Part of a small language model's weights.
Size: 10 layers, 3 heads of 64.
Architecture: LayerNorm before each block, rotary positions, no biases in attention or MLP, tied embeddings, normalized queries and keys, shifted keys, gated attention.
Each number is 500 + 25 x the weight over its row's rms, rounded and kept within 0 to 999. Layers, rows and columns count from 0. Numbers have three digits each. The size before them is the row's rms in percent of the matrix's.

# layer 7 MLP up, 1024x256, rms 0.143, rows 404-510, columns 64-127
099:490516472509525506533520511550531493509479497527543474537471472501539505486492514540493487497460537502508514580471490519531493519495532530515495511511449556530476480496471491501470495486476499
103:508511520508517464458515480473528496458485496492519535472541497532494484500533464474495493527508531483490515506461522516518450473512491464466467475532513507454511514497449497501480461505523485
108:511525506502520443528535481503527513476522531507469483487512463491508463464509488442465481468498491507490496488488521491487468485514460518504502514494547491513502493473494502522535496476521546
103:467484503466480531488514493475512554463501474500486505536508529458483490514481511482497511519466510542498535486504499509471515521520511489490490501510496508461505480437518522491488438503524517
106:514468491487543506482511492456503516487496513490457455497511489529495498520543512553510462523458583508503519501479461519513537498504455509488491494513490497522521503512537534481537504522524494
095:491502519491482519522481528466537485551517454489520490510495526553493504500529484459507475485473494512550495494481511541514523502477480495554554525534512524517505504505517484451490511487481476
100:478510505495519497480439515533504517545509459523479426523500483475507490483522480516538523491493522510541500520470502528493498498511497520474467468468547492472516506466489485468527512510500506
106:503473532494461493468502478469542524493480468503502496531469465547485516495506533507506474518496505515476499511498525468504462473492477494549519515502517549470532513509483514499494465520503529
093:510495531492514512537519505468510489504488518491478536476495454541510518526492514483500422473466498483464525482532502524469483516503480520491470483512491478492514522479546525488536480507524504
111:481502477510512503432449483487474484487478481457479490474507524511489444493484531497479510495486474507521557517475513462484472501474491446495529497485490514502508487488505515475512463524533553
099:435527495502510509507478517526494475517482497504493500489490484432482500500492488519498543504488498486472520486490495485491536479480517505512461483480510505459497528573505519524529491511496516
090:505482491486539493498497489520472494478476473504449525523456507488498518518523478475522427490510467500492480478494483527507499511485452506561506503547514528500493492494520452491489528509501498
088:525507466494501499514507511491505486497490488493460490484510474517503520503498435535511484518479482582506486489449443508517518435493535480505504508476501508522466463536497498493508484519522506
092:497450465493510480511498527528523472475479480499481511477488513523522469522515442471515478489492475517500447522499470503448461474491454507457497474492491464483470479478462520487522510488487502
105:511513498531489486486467522515512526497508486486468513508461472459511488516524503552574482538512481469409520503470495532536509530522492487480490485483477476496515534474499496533499493478437525
102:456539490557506517490467476521488521478529493477456490514480527521513491496513492528491498507468491521514486547507455514508477473496515481484532532474570509529520504491553484513462474481479524
107:461475546542466482474492526503489513541469478484453453516517489499482457480486524519532484476516521497442533498500484488497484501505499491488510506512473490506524468505478503538508503531498481
107:494463523488448527532446525509518514510480530499485485483476454512513480534495503510479483486518538505430489497473525502479513509498506542496453511461490496477500495478491503474514560514479506
094:512521492510500522520505439512469530482455502573522502508486514490484487520529513458474498514476505524534497516511509483486524476550516496566518486477518541459503536503484497504505476503507466
101:504448480483494477487498487487532516487536506510499504496477514481506501510495484465486489521469494479490537500493486526472526497525482469517506463514472488489489537496515559505542488517491507
100:495510528500487522491492506511482554449469488458480474466498502525485473488540526508508515530491540547498456528503447517510530542516466520494478538503509470473428504530484541560510531470482521
078:493550534535534477464517508530534513490526497523517472472509522521499554472502481532512517504457468501496481486532467490480460489483499457445517493514503485515527466463496523502508502500506470
096:510530494464470493518485521516522474510483496529512490532495499502518495490505509508552482466498481521513519509515457502488463494516518533537473513481440486506489483478508507475495539532509465
107:511496476504520523500519528529504514544525509484434475503503474450477531528466470492477462474462484518485527521444518454493482500451513460562471508507457529522507527478505527504513497516477529
101:496523533513506522517556485473509483461506533537489464506508480517504491549482482519538548557503485521558476505520486509480524482497512502534540501515496485529476507508499485502472505511518480
107:528499531500467488422473513506504489496484504515489502468525494465500480490460527488533487524481539480501483491531465497526496479490495480488494467501463562560504525517482531507492518525502505
107:489497507484482489519485505496537499502530481507435551493472477472485538497480484519496489472466505501494496500450535517486545520520462504493535491469501507511503561503497489517462520494529472
093:508497522525544510484458482494534483486488486500478463447521501503500548512515480475471473445509498470484528506507532491474487495514477500485507506507485498506468492497485494487510471521488501
101:432517514474525508469503499541496512495478491448509524512488509520548510481497503446518533497511458552523459530503517462486489518496485503560499483502496509461520513512519475466489494508513500
093:514530466518479513523552482480457533507516504505447477477534491503540540484479478464478480495479459485512519478504449457507473515511460471510440501523485526492533477512477522490430489481527493
104:470504540499548500510505520515484553488512501506492453497504513493459479525508493472488533501494531487490483457468455495489515509480539517493532539498461531460541521471462547553489512488508491
102:496503513537502480498511495548480447486507457489504513490536529554524521492498500469475533500544548495507524449516448482492533462528476523519534487500492468486466497498538517500535493540524481
096:474520505518514518479537480505537467520488457546495489508492527482531470526464434473488513510487489486463459509501502527494467472449495512471518516469527473517495509492564503545530475503489499
101:519484544508497515489507496461472489495484500504487475509447518462539504513484489486553474490461520522518548520501499547460493469512513465496514516480428471539472485497470506465484503500483510
096:498536550470518492483511498491546549519498550484459454503522511544509466484510518519545530484500482499521461448490464497497532476483503495489494461505498474525510509506525522520519531496499495
095:510494525568463491548498551486472490499511513460464557501474461500504508501506497488479509556476495484570499468499530516506456477523535541532472527490495511495541526533517537504497493485472483
104:461529511513504518492510485465520494527508513490494491450524522479484451552464491509475467541470494514501508494507484513492550515515474513511496464534515527447479502488524498512514492471479521
095:521478486510530496468487521504531493511532490533438507469462501490526502503526521534518500502545495524490522514484508517489467515489493503524501486496535483481511506444500521506510460534460481
107:499503498511504477467517491505475475494475539488509524482484506483498515487500521479482529528561522512501526521478552532491505442482493471509450523500502525483478475453506487492482487525516512
096:501499511490476509502481508481525521493515503485443458459488476466499503510486506530511491494496524464512515488532501515468498489531446496459483489493500511460530490530543510509514507498430489
100:446511509514523495493466465479479516493519494514480514496481529481479492490537473505485483497512499514484517504463461547517493468533512499508516517479531452488492503487467495519478491462508500
095:504503475487514496510470540509528509530510503499519533505517487492462492460540464530523514486504502473465518507530470493491489467524503537522511480480493533511503462481503472510487481497510524
103:478527471510546483480492496490506486519491503507492516491494472487521494455483418486488523533511502464524495499527527553510507485483502506497507497495486493488522484473550497479528528527508598
099:507476509481510473518503488502480507510504497504503505529512484488529498499478517545514439488507523491508504457452509525455515477466490495474467510524487544472483510434501458493492537469508532
099:513502527485523498534516520486532480491475506491491497484499495516466497483537518478522513459485467509496524505535512473512527519498516519525479549495491520483487521471497526491446497494540480
104:536487489520503507477475467482514471509471505482532449485523454485487486532484469482495484497526434526501479555494515433489542522515505508527543468511500492495539503476478506535536498524525513
108:527466492553467489489468491540538464484490522513484455520498475509484498497538458499507512504511506486489481546496468495474479487551511465517492480513508530525482490495558507508489525448468549
086:537510519487542453517498503477472476514502504509469475499450514467463528487545515505529478499502507492519472497505501480504512480483495548511495491455511495532457505510492503490531494501484475
099:515528509550454530525514480582472479481517505524500516499471487471527473529524459520480464513499489496535453520484502530521494478445499472502542519496463491508464494504487432497546542518494475
091:496501493521506467511503464493501522505482473497519540518462521532516496518494514540528510506467469490462529501513493514491532504514512501488542552537517504534437461511497459499494495494504479
107:466479479529488494490504535492483490492503496512493488514473515552492492529517467478495484520511513528478525502513532519516548476489515513484493486478493507510506471479501513500490463470436465
099:495519484513501529496514466553534515517502475475510503517471464487462510505466480531477518467525473465520471510504514489499483504426539518548503459507503536493501514460498494490496492490478495
098:497490518492514494522528522498521487480501510511551492521512505500525457527465512467487472496502494482505465465529471475450493498472537448518490477477502526495477514502452503469544488467530525
099:490504504475493489526540493474505501498502511557479506497496489550460555493531484489545534432506503491508497460515490462483494461546496495485491490487505498516488544482502474514513456526478500
099:485516519468504506499461522506567483494554485497472488503487508528504498486516497511484511509480501485460454497461494488518551518473521507499521492507514483500491490492499514499491500488487535
086:536504559564463484500518522470523486483456515519525533513502502583500523489539521521534515502456524513555512493504459509499536513491510493490487485498499523527513453524497494468484507511549544
095:430512514519469530527470474524512478508534526511468535505523525502515538473480522518487524519465522490499503514497456522516497477500506485505487511469506530509526491484466524500487502480508461
100:495490477489516498449495485513522497488440454471526453504485489516507522490512443498501487471471507515500499488513492515501507529529545500475508487503512537535519486505472516497511497458522509
095:476485576463528520505509487508525493493485505519531537498531512501552534482503501485520510544494518470473483506485482504451471529493496498517475526507492460495488506502526523498490526528524490
090:493537485506500480488541497480521524512508476518475505531472527503481516511455477495540429484465545547502465499502521525530471508508491472539515485475493454514493497501446483510521502497494509
090:465503533514508493488504515522522518525486493534468512494475480468475595446501488486518535489509498480500487492523530488519531472521506511475509516498533458443500483521498495485474484475496492
094:519520504505531503491514516504552463500517491477539488495490517552511487473457496515480518507472471481479477501539485528464478523479515552439434499557492489506484485486508439481520513497548528
100:469494498513465524495514481539497470528498499501513508498508505498485487489496521526478522495535469534523486499488494521491516522494547498561522505461505511496529489505501482534476529546542485
103:482511515497485510525485503526518534501503485524468516514523514488497487482480528464514518499506546530497512489493495473480503490463506463555492449509501480509504515515495485549490487476517485
087:530509541509506512523517475532519487504461478517459522475522492516540491483524513481558476508480517506494451484516450476482515492501498530554526523470492505470485487508523464519488519497476505
088:512512491467450519476523514492502487569455533455475526516501478513515486468505497454515501494475553489490514508493481475517465544449505514570535491478524506502482526526508505496488466527503507
114:450464537511508478482525523514494498523528484481496531469508506469549478473476534494490496488469511472500510499485487489466501513524504480532515528501512502500510478503500475473484506471513462
104:507444486488503502505494485536518489530532476524488493451460466491528465469505509474508525488499512521550492503461486517505500528445515504516495492548485493462480510482500517497522495501509536
102:484515511471500520481509510529507453495512501494490502499524502574480488477531461476471510502487511512504474462452462511507522467468472501560493499496472511491506463509527503503517478508521534
096:487520496514469498479506522498543528530535494445508449499530465486484538507490512490498461541486492504503516484507476463481523487539479472516486547468513522516497474465474480547502497502460476
106:524489494514513501504530504557490458489500555527553516516528481490491489483509522503511505502545474546469515544473506509490543539463510478474510458522491508514492508532493522495510521547472483
098:528480520494482490537496531491470540457525481481516469493510483475507562524476499538512526463474471511522532486523494440498500486482433510450496502464480484521491441498484497498489449493509490
102:511508481497477468538497509548456479484510467479510453464468465513457549492472541479470466491494486511513511507524491456469494499459492503522518495503513507508499481490470494499504494504509486
099:493499503538453498486477551493483474496519491505502544427523505504513461479501516507516493514491542548495500505448475490534465519487505499524450514500508471526488499507548502527490518517521489
081:500452489491516478517512520473515510516516477543480532506473461516500474507521512525538463502531469482508530554489522495521531498516517477469518505522490484523500523466476465520482523508531519
094:510500510484489488508481471532474508536472465484540495486503480472484488501471491506526511495571491470501506464475530507474464527486510509494483542476462465522483478507526536527505540464489485
105:449500477516476496541523515477499454494529481519474508515546491518525464482552510468485508492489480497487529516533486487504507498523448524477486502517497494442467461474510508501482521466510488
098:499541478493502497473516519505517526454526520497447479458512478471550495490478503549517510502515480467515500516495499500481464486488520490527499498502522447479491494535507514519505528535484496
100:488518468542486532499512492478528519502492480477566510516495479469485479499493518478501505549484479478520473515476495487527484541529521513509503480484472506473506516480484466578476505512525541
101:494519481501515503517501534454494500495479505519545550533456522468508515500505477495520530533525489494449515494524483459513442499477516419491531497458508549452503484475511545513550508551495514
102:473522506497539479521488489496441490506508532485497529484509472485490503498511519487526547481503511492513516477484456452471501498508496565537508464506481498456519489495479550495489494528498509
090:520513465513564512525508510474485510540453481467470511507456502457500492500459536499547496520470478531501499497496463531486524488491485502535514502531477504526495481505508516485541504531466497
117:481517502497504513498504509506490495506458499525507483500490499509545483475501500519559510462504518493487524531514510450548506500506501480525531512501492537473489507503494474532484517539524494
099:463541483490497443520473536556485543545483480493511491514489507489492519506515512472486528483499525497503451504479505501488508470448511525524482503475514510524530520452491468478499490511495493
109:506492468529517487455521490510519510498505518489447485525520486495499469501511508473485517524512454466496502524535521505493488470523512510469488459501486495478484520481472489531498492462511495
099:510511462553544489521491547501467518485511519518471467470483485477506488450483510480473483501489515540492517490513530495496523524490518468471533506496480482498510463510492454508529506477526499
099:528457490500497472505507500511471535468433501465479502488454503517475487490511541521514469504519517548497489485518551533524514461492526512526483509550540489517538480499468489480502508483548532
094:518527462493497511477475534498548528516499531504545486477531447493539502515480489498582475523491473448509464502450460490500522513489511524553526543497499497507530457524480500520479526480484536
105:522484505518472501493496520471466501475486508474494505485518495488526486486505452505466487484508537452447473508500467475479547499479494502507500506480462478501514507480476477513481508522481509
104:503458500520537485497516519509503498504501481500517475521481472489518529489506520498435516457489506524465523511473509514472512508499503530549471491501492494484453514469478466480486510533516496
105:506504510545482498504514508464509508487515506534506531527511543467527527484521488487497491486518496547497497483465523509479501523443427481509489486485467537508480484527496489506477503499498496
099:500479519474493463504512527542466487510503488528509523494508550480491474543485478493483519516450531496477467498513468508503480487460527479506505559500521539510503479529501496501502494525504516
092:475516521536516497505504536524481512527490480532470485520526505491561507439510520511535510468512486475519508512482467462451515476528500463557508459492521524499490477563473504492505490512487528
100:548547447487487455469520485468533492509526490483547534463532505494514501527470472455488494486474494500525501523446478512498533500456481474471486487532501520488474509476520482520497528499482525
096:487495485524486447518566462518488515502488482515497491506504527463507512522503498510498493535448531464536510531475518476504528505481485492485489465503482472524532486475542482531462479476490481
104:513550484529492497508470472481479475517507500490486508510496505525481524478559475469462499520487461511482472491484509463474486482497515498522497505524474492505517529515494531484486464493496483
105:450508514526463497514508522543474498509491471498506511472484475492479493507489514529484496546485509512487485501455488509483486485508516520487531513481497467522479523540480484468472442510455489
086:500506484507435503493551497508523542491508490487471486509466514530504483534478478496476504482515480479537511495494473486517500504537440503486477468501485545502448458479495498505507489506489482
112:509479496519492459461489510470489476492512512506479510462533509477525512512510471476509497434504506504488553455466504509493506501543477492460546525468466487468445518489500512477492480477518534
104:512481491481473506531458510524549494509480556536525511515493457526497467481459497535495482514517469527491532502486467488505499509509511471497488505492476498516486472498515489498515519503467476
106:519492475455475479511519482479494459462533516563444482483471454517481503521574529552534486528462486475510514527480529494510490526542488487473508486472523517485518507468476479517520532524460476
100:520547498486533494511484455503484533472522485502492513522485518456495497461485521531516505498507510477524501516494501466490494509490472465516506493493476555446516501466496496490508475508556459
099:500532524478501512533475492497491484471469528524441513527524483546473554471478507484509532483483538501437464529485495511519520488530454476484437528503453511491489503502495482501464520489523507
109:495486512503475500504486451506508493498492508461462476468488490491480488481543520525492450495512523485547473543478504509517543532517508532510505511472463474480469500472512530504500532516509505
103:497505483506499521512485509488546435469514516511467497473514506503566508500495449496499473480486470459498509494492506524483483514512542441526477489498499491485480489522515533571500572480486498
097:467534533456535501531471456484463491539498506503493455490437551471528485490479515509504538496523521511477524505475503489532528499506497493533480498487530463494468488493512527516500491480545485
101:468506532479486517527510498528491493468483484480507463501470516487474523489464465466541534535490487503514441482509467511526529496470510513526502470492513482506487520446497488526489526527513491
# layer 7 MLP down (transposed), 1024x256, rms 0.0708, rows 404-510, columns 64-127
101:517474455497515478510491482534491477494497484531460490514530524497497508493542493504515498520515547488452555502497445516467449504495497500456470532487512507531496457510569485507437508477497469
106:478531533512490525494501472478482459546479467519528470518511493501502492503474505491441541537504488480509468484542493483475476482523525486535493531507522484505549472461523533491503503477471536
105:496530480534493521511515501469478534543522502476482523537525487512561480485491500513505469506483464485507511504544513473510497504501500520522518506481504483529481515486489491480466513570471510
102:481544518504469508545508499516471494514518480542502513449494487449522524472488472492549522490514509487500466508483500505514512458491491461483480562522517477502500495504501483485539476477494462
103:504451533461498480504542519510505500506475530514499511494497478494517481491528484534505508477505487502469520523497505492543471487490499484504506482494521490536500501476540485521515520512495521
099:540510526483467550486513485526472473468519526528494512533483469516512489484534449521495534545496481537484503494526513534512466497527483524472525495492517505510437546502514536445481506498517504
098:488503491465496469504449467444495497470499519486470490496515521521485525473517473477502543506487506446457469500564499488505508502490463518530493506509504514433481544516500468499479463494492528
110:510492514488543465518476490514500471512487510502502504514446498503519478534476485474497486509507495475519504445463506476507489523506463534535535477486491501451471487510487480477538507472516534
102:499559510506515534480481505497518448497535520503483497480473518482447458494484477479525432466484473497534517529480470470572465454535514476519507531522516486563501477489474517492508496467496460
108:449521482446488520488481541474535491505526467451530525486498478494488532518491493469464473521485510502505457505507526520550473484533489500531508480509503540493523510457503525502545471468488508
100:455526481439534527492495458515503501484488484489495480474502491522485519520481488496522485498454508466501515485463488476492508517550475491501543507501474521513522490469491495487487549540476509
095:474528487523523521493502536505480485450525495505516498472493505479545470562511472509470516461498443496476504484512475535490495480500514499479516537483503492525490480460476511500497522433452477
081:539494501519440508551543519538510515494507537499463504512502463436518482494500498559479501475516488508482509499457499467480505472519484514475486500497494498591481523537504463446504486481489434
099:518506486467473480507486539511483526456510475520504538511489455492512510498486488498426500511498491506500539471524499522496500463495513508513494474528483496496508479463490530476495492487515469
106:519514519471477500452482491486543522551574471512521490513464528507529493533509500535523479487516471502483515518499500551551489490475495545486502481476486472458523507505505499452487513493520475
103:500460488527505483513501491513478542525511498511513493483486529531548516445508503467549511479505545509526574492486518513499492504496488497502442526481523469503469491500492486479494513509500532
107:477540507515500487501473469454478532519503484457542449526573545522497468480542487505551486459510478509493476515500507559514519528491459522502446460490503451465499488557562509488499490485513480
108:529498490507520493520477457538499453505473459455468474502486513467539461499528501522511515487533475495525509529471478474474558522508515472481524480469486511514482509515511516510499517503461510
103:510489515502499484512512479520508506467509544537539487406478521536563526497462513465504481496501476452469523461455462498516483465533531518501479473475475530491517485523497448533502503530481491
109:477493484491470544492421483482489502514516465510493501499484499485566510484461528482547475544500515501471482448507530534507506474473523524506534465507529517483513496516524468500497487550484522
098:527513501480483500460532467510487489478503488449483533479557530478494460487502466513503511518535504495492515483469544504481498522535472489529488537503511503510466497521509516519447471486484496
092:504497477526539450536483485414479517498503455510523531509498510484484511532469501478501521468506512518487518502498508469498479516523494516557479564487501490489459504477512516482519503504514525
091:529510491495496492487522488492497534494496491526470522528463453466527487489479519465523488497536496502450491490558529518552510512490528530524522505510531477490524511494464454478513477431484518
102:581481491513483495526489514515490453527475519513492489465527483456464472512486525543481500509474513477495519535488478494507505538463525517499476477483496526584519516500476487469535543540489507
101:505471478521523567519510496521495477512433534512462479520498499497490461489569517445490495461449514499512468502485525490488502510504470527506481518477505514450527510494494495535537515510501539
105:470527480538527491473485485470526466483506480501497521515498472444506472469510479495468506481491494503547500471502497500560498528532539460527496506524500512481513487501528496487494504497525486
105:537516515475484495441497456521507485478469515469481488515510511485460475478504456530501517500467498522528467537486498493531507535520542501474477484520478516512503520505460468506489527510500433
099:520489511458469496534506526514488499536474508514459488490515535526551488448497446529491507494493489505490511512498481488505470501504499473494493454529505517541474443528465506527509526484518440
102:504496492494472527503528510470480528505453492483515532526492555534508476494452515508529510501529539541514506484530472503531508485467487482526523499517483491518500507468504509474516496506512496
092:509452515543507532513453522511503488510506502519455439491512515516460474492517463516520432547515511515449464532494490451555515534541489520513473515536499497566488516515461488486510496473495453
104:543522479521492478491500473512501500507495457457545513505451510537487491473496510513495478508555488486555524461472494547473487467484514524477487501499495526464512487500508517480506515504492515
110:502520521515515497570490487506457537548509513528497519511525511524466488500500477515475481508549479475513498539532503496559507505475493497492465528480508490425479541450500490463507469478474474
098:468521479500488533452503462501475515500513469501501481466520459490536486505486494515472522518479493510545488507503489497480520530506502487513508505497527496575463506542487515504508501527498525
105:480485499476498516460474507479501505539473469494467512485505490545518503544481535469525500477552479528549513502467516503485466512499507463539521525484488482438458573525535503520508472498488452
099:473505437487494440492509496456481469497490494516521505525499472490489470469446531520476485515505542495502501513508492518507528463558511508505453513490506503457449509542441511509483487526480538
097:518493516500470494508469518458526465526540532552516521484506503500508470497486499547483487507516491510503531516547514482503508459526516469502511459486463523479481500475461495503523478540515483
113:509531491501501490471461535514478491516477545480489506493565494528521499541505482494472513534497496478512540512495537509492484494491514486502495481510463464471516528485507502533502528472511508
095:474497510515521506522518534472482520508507492504490473479522487477541509496536508463503497493520505521527535517470516500546508444507513504546502487498515488505484545489550512500526481501464446
102:512532502429551518493544473507501438463486555466497472491554554521505479501476489503469496483497517525527470507502482495489505563478517538449521476545543523533515478463469474452503478500495472
102:447486522505498551505482515502489553451524476480540479516537509501522455499497504513472486479518479478447492500458485501560535484504510508526525514484534526465451457513492486516528490502475516
103:483506567481515494544474516483530485518488500465468529480504481490519538447551494507528527513513526529509536471518526490504505516499504513477510469491518526458434508484485492498538486488509463
097:507497498492517507471537502498493514514521499526460494521479483513540493556475553498463509517491517437477467540507515503491465483511446464488514541525485463513526511526508501515489508545520533
106:532549511503489502542492524477489501504460484501497513493549475487495497500494479489502526480503517479519500504516462482555486451529518520481520532454557539482537453471505480532476509479518502
094:521491500501525480521512515491528536535499513535545516516523539455501519446482453514484526552484476517540477501494516482470524505506467482510474527487525502483498480489524532505476471496497503
103:525485495493518525482501484512521497503503476523499506491496477505503523500556493452544512567504481529547507465519464529531483461499465502523473513487560486573476519468513503490474495492498438
098:499503529475485506499560460492478532471480539481458484478532514487447481503471502518526520520527476471488502511519569452505455472545520485474474467538516494478509484501470473503504497510512465
111:506491493501458479483507548503522503507512513468492498513534549495485489475461479484459492519509497510482477520483529501499493542496505480535464491514496485516509479490516529454470452502518507
088:517481476463468521453494481490479502492495531526522534473562514508476492548475504500481504506508486498493487493507500491475464492487481515487483511563524501546537499520526485522502497513524514
092:511504487553492506518483493464462486485500505493498497497512467498485494510458479512518465515531470505484510487527521501518470494467506526511476516457486520528474468507504497461513476514474533
094:496481531499512505477490490495548477501471485462489511495487516526507476510502521505505504469514563506498512539522488496496480493513499495491498492503587493569488521482536531513493493479474432
104:505478516482499526491471502470474455519504502486464508512513501480492510456523514492537510458461439471529514526516493465499528473505509520474451516513497467484540550526497503529514510533507505
099:484497524504492509474541493533457496465518512448526508511514494515507496516488556517500487545529490510552493507491488495567467524499481504490501448460500460465531462448486491493513486470463506
103:493454523511474509472513492464524516502479486532513538507513487502545513536530471465533553468472467498485522479518518466458480485504517531480537528492498521463505553478520482472539519512527518
096:533464481533489511483515501511509494538552468478492502530542504509459487494521554525502488487503530459517482493530541508486492505502495488508485528483492489537503537512512454468521480501511442
102:443495479528512480496510497499473528458502490500473518504470431524461511513475539513512456530486534510525500503515511503476474517525474491488479542530491520543493465485486572504518476522497501
078:552493477463562528477516461517490496540502498481457488531499497490487497511544516503526509515487488498483525546489504492518502510525509502495481475499507522535467534511475511510531527493481512
097:500492490511521504527517522545502487479487493510471533503463479472480496487515538494477492514500523493490524536481561466502545460496557522493535483500467517528476481513532546482510512512460498
104:501498520488528495498419553462476475470514447463486486504519510520537492481460503504486490478478520466544485487458485526480517473499524464467469536490486460466489541519517460497487517493498454
095:473511489498489548518498461480507430463471497508498496517498505539497467494503535521483526482490526514461512544516491509494496492480506515470501526489471516476470500494489503455515495487456479
093:520531531468505488510482505508479472529502511517516488520482523481502497523550495500514547486521475476472525491411490506489484487556477493509533492497475456504503467493520482500541502526538555
096:476513475500485499486494508486455502469522500489453464502505523474519466466505515517460454559484493492534481495480496457516465534517498504492494473485558506442544500520461535475470535484510430
093:502536484515532454493526504500511505513523539498484537485481545454543539505481484514507509484530505489506495482500492502481456527498468506556474517473465481480469553549431527480511494513551483
098:483496475503496524495505455474520506469558475486476491511465469507521497549538502504510469533498509485521500536486437495483491499505513498463502497508474501524486449509503500516488519519506491
091:519522523561502506492485462459509488490471499498528496502541503482512492465521472505465503467513512465482500510477509495511484519497535490471475502485490514559494472453474482446508475508486519
089:534499515502490504438463494525507505513461490546453493485445488500452493488531459500489521490506548522493529535479507512517504476526527505475515512469515482501484505491475491467523453483511458
091:468530469531460541505478499471491506486524530509520522481522505497481466495481505478506532489490490468487492518485450538500479540523478524489485505533496502529503495530497505489496484508473443
110:504525477474500527500524496452501554464546475484463510486527497502485537515516510511485495486502524497511503509502471486518451485505462457481494511498467454501514506488512494451458517518529451
102:503499469524482567497463506475496529518483515513521496496541474507528498517492466504552507440509491486496492504487512503520474519483519520485526515511492486478510490524495479508538529517532485
101:534484513469487504459501525471490496491477537544474482507463487532524470490517495498483521470518456510506455495503494470509468553500483512519523465513461494459470513488504500475482546509492524
105:492487504461533483524504485481543468464505509591518522495513524473532520502492492514518505522478537508504492460572532524519516493497528491471485519561534503522499491516490469510504476511486509
107:488506528530511464530502509510508520498477484459484490483522498491489529456505548447520504485527512480517523463516490555513507497523490516485523540438499451518504529494468513533495491475488472
102:528514499446505486574465473463467498528546475493503491509508509496469473459508507515543439478493523470509474497530513511476467466473531493451505507501492523544504547548488490552488531512506481
102:523569484524489491518429499457525477524489510484493488486505477477472470519538496471523490494509527459528499496510476500522519539490518501478535479498506505469569515521549573537514489529511485
102:526513498509460460502503438479490509504496508537492517510451553489478508506489476521515495506535529486443495511487498491508489496524496510495449563512540501490519511495490535510499484528476524
081:548516483523484541483528495504481525456499508503525515508497532490512526486485534508491508517478466481521482479483532444538448475509496490515494497436499510508487509499527463485490487470470506
099:484520502553489462485485499501512535520500453501463528508512518481536471511513511520510532512542498481478539462499489490504493438478488509552510500491489524453512495504495462468523471520491514
107:493523509535505516594498507476508494498516533509487474480522487477487484519499506500510471528521520538515488503508511480490501519501460511491523496541483532492472495530546533515512524502490516
101:557466554494507507500518471466500475514507486507503519484488506507526484476502520511491518485493526525487516506498490475454503480549517551486503467495502515456482466510470515501514497515482535
095:480480500492512502452500489523503505485453501506492474487505491517479513440488485529533479455472477520463527485527481483530490560518473473535528460503499511479529559479491497508489487515532486
102:479494497437498498471506490480519524479543522523551520498521523462519478465512492517478545454485556488537500535501535506491495504523485541530525500538466514505507504527458504494497580496515540
105:495498471511515519464516461497503476522555479519514503497549484516495464510496501523552473490541565495469515491519485463481517504538479508504494522476499514475511501457462551521511492513530455
083:575479504513497457484541479512490481503490461528511491460516487499483501496479524510517519518511521459504513545506483469506523502478493468488477480513516479578486492485471510463485496509470532
111:499520479501513494508528518535512488497515484482486504492537498522489479502487468534532522559466527478511478480484424483502500500488493476526486500480474516492484544479533505467509498530525511
106:491532477510468532556464499496480487513509512493499503539507499503502488498528482521501469511487504559516494501503517536545563504446483514514516490501525491551498487477568502522490556531512544
103:492528541481539481496507483516485525503513491483516481520491495525506485495535478467488524507500464512496519521434497540501488490473505514529531536477498519466463502490447552537510495484499490
089:505491475543500496514472502472494493512490500493480490480489504500521534503538539476493502500534494513490482503468502511515485488498520471493522460515463463507513516479513517489513498501487523
096:472515471500542502574505527467505489487492506476498508519493515502470483530484457482537519537491473531507492528435520510510515511521487452526489508536498485496522507443501518512492520530491514
097:517526492505507530423512483523480522450498515534512490491474537474516518523497478499486492477472461495520463498469527496487500495486504505478472483511539482564502477482471545527481503480501458
109:495522518535492497545498486550487505548496465476519480469522496511465513514455491487449465505491498517502483510480486459496502530488490473507489493514466493512526515469543518445497494484489481
105:550504486481476463521513483460518513508491497485548480494439483521474444515467506501506513513520514467510531483509499481530512486536512526519469502501536500507473506522486522496468467455496466
108:549481490523483486492520461522546467501533514507421493476510488502476511505497537518501521462462471500480504509478511516535495506513515443512471504497452466517498497477507464490502495499483533
104:511482509520451466526541500508489493520473473469491496474468512513524478482481525481501506483460533490506483508525463476568472563553473531499515497524503515476489479497486485511527472541514509
098:484523519533476472473502488475490527487525506482499520529498533511493522472469473444468527521511530517503510531488461527523470434496507529496514552474492522522476492467464498483527460522504517
102:553482502485498485478509494527504522526475495501461484483509495527528464420506549490524514508462499517483445529543522530500452517507541524486538439493516495492501490521487545503471492505479503
094:480482500526520524529463481540518533499489464473529484468540511511437496528441465517473523486510516502526504467510475507522544536494484489497491463463486536534508517454489516495504516509518461
100:492499507515493535509482461464511505513483492452503485504485463524513511493512509514476462478471488534545528529488504501504496492470514470514539535475512532510555445515517483480518483513500499
106:538472511467482517523523503496503472485493469545491534521498455514501497516492548510499463538485497437521480464509503443523509501493522514535531514525457477471495539506499494499511502493512447
091:512515525511519503541494531490544500477485520476480573506511508505521495507490522548506500470500525522522527521499492468455497496476531460500492470548508516617481501483470531527543489503518411
111:500531503512486502474468512481546487523485505554481523449499497522470462470488496512506464508502473519462515481523504487538464547526504495507512518515538481502527541510463524500448527519514459
103:490524477481497479499515497493490491485490537486455517488540498506520528507534453510487545483498530495524489506487486549465516546523504466507468470475460469557490525518520527516498476496540518
102:449487501587537487474499446447519465505480519498517534520487517501505516523539494504495498489469530484514504488528477476566479563518527507479518503483506507498447494467514526528523510516507502
100:502506472482512543492466457517440432496475488526492482494522507485467517507497511472480507497462492483500484483468489519462519508521503491537519549525539514575496473506587514483499503471459493
094:471518485484530493529484469536508552481470510503526514521519500512508542457559476500456494544506493546519484517477461509471516462499518524479507522495468503471496465501540541531471508479483569
099:491520514527497535502490505482512528478499478517458514501507465533531524474441486515470579486539504493552493510484494479509514494494481533513481489506518451461487519524504453528516431500556508
104:470510499482517512546492495532543505522485507526483501462484519476487521508523475502427530496499507518497504551548504529512502486482503492529496492498535546504516488491479497484482488502474489
101:499472509488456540547498502494447527521498527494476522496490516466455495505506520504502502504525490510524528488485536518517495477470484492509492465455544494444535506528526516535493492541491477
103:472506490505511511540492541534486496529502531517517487529473482464537490474470524505502532519438508550507498470458457472508502534523499518525501429493525481492495508533526500500480506504549488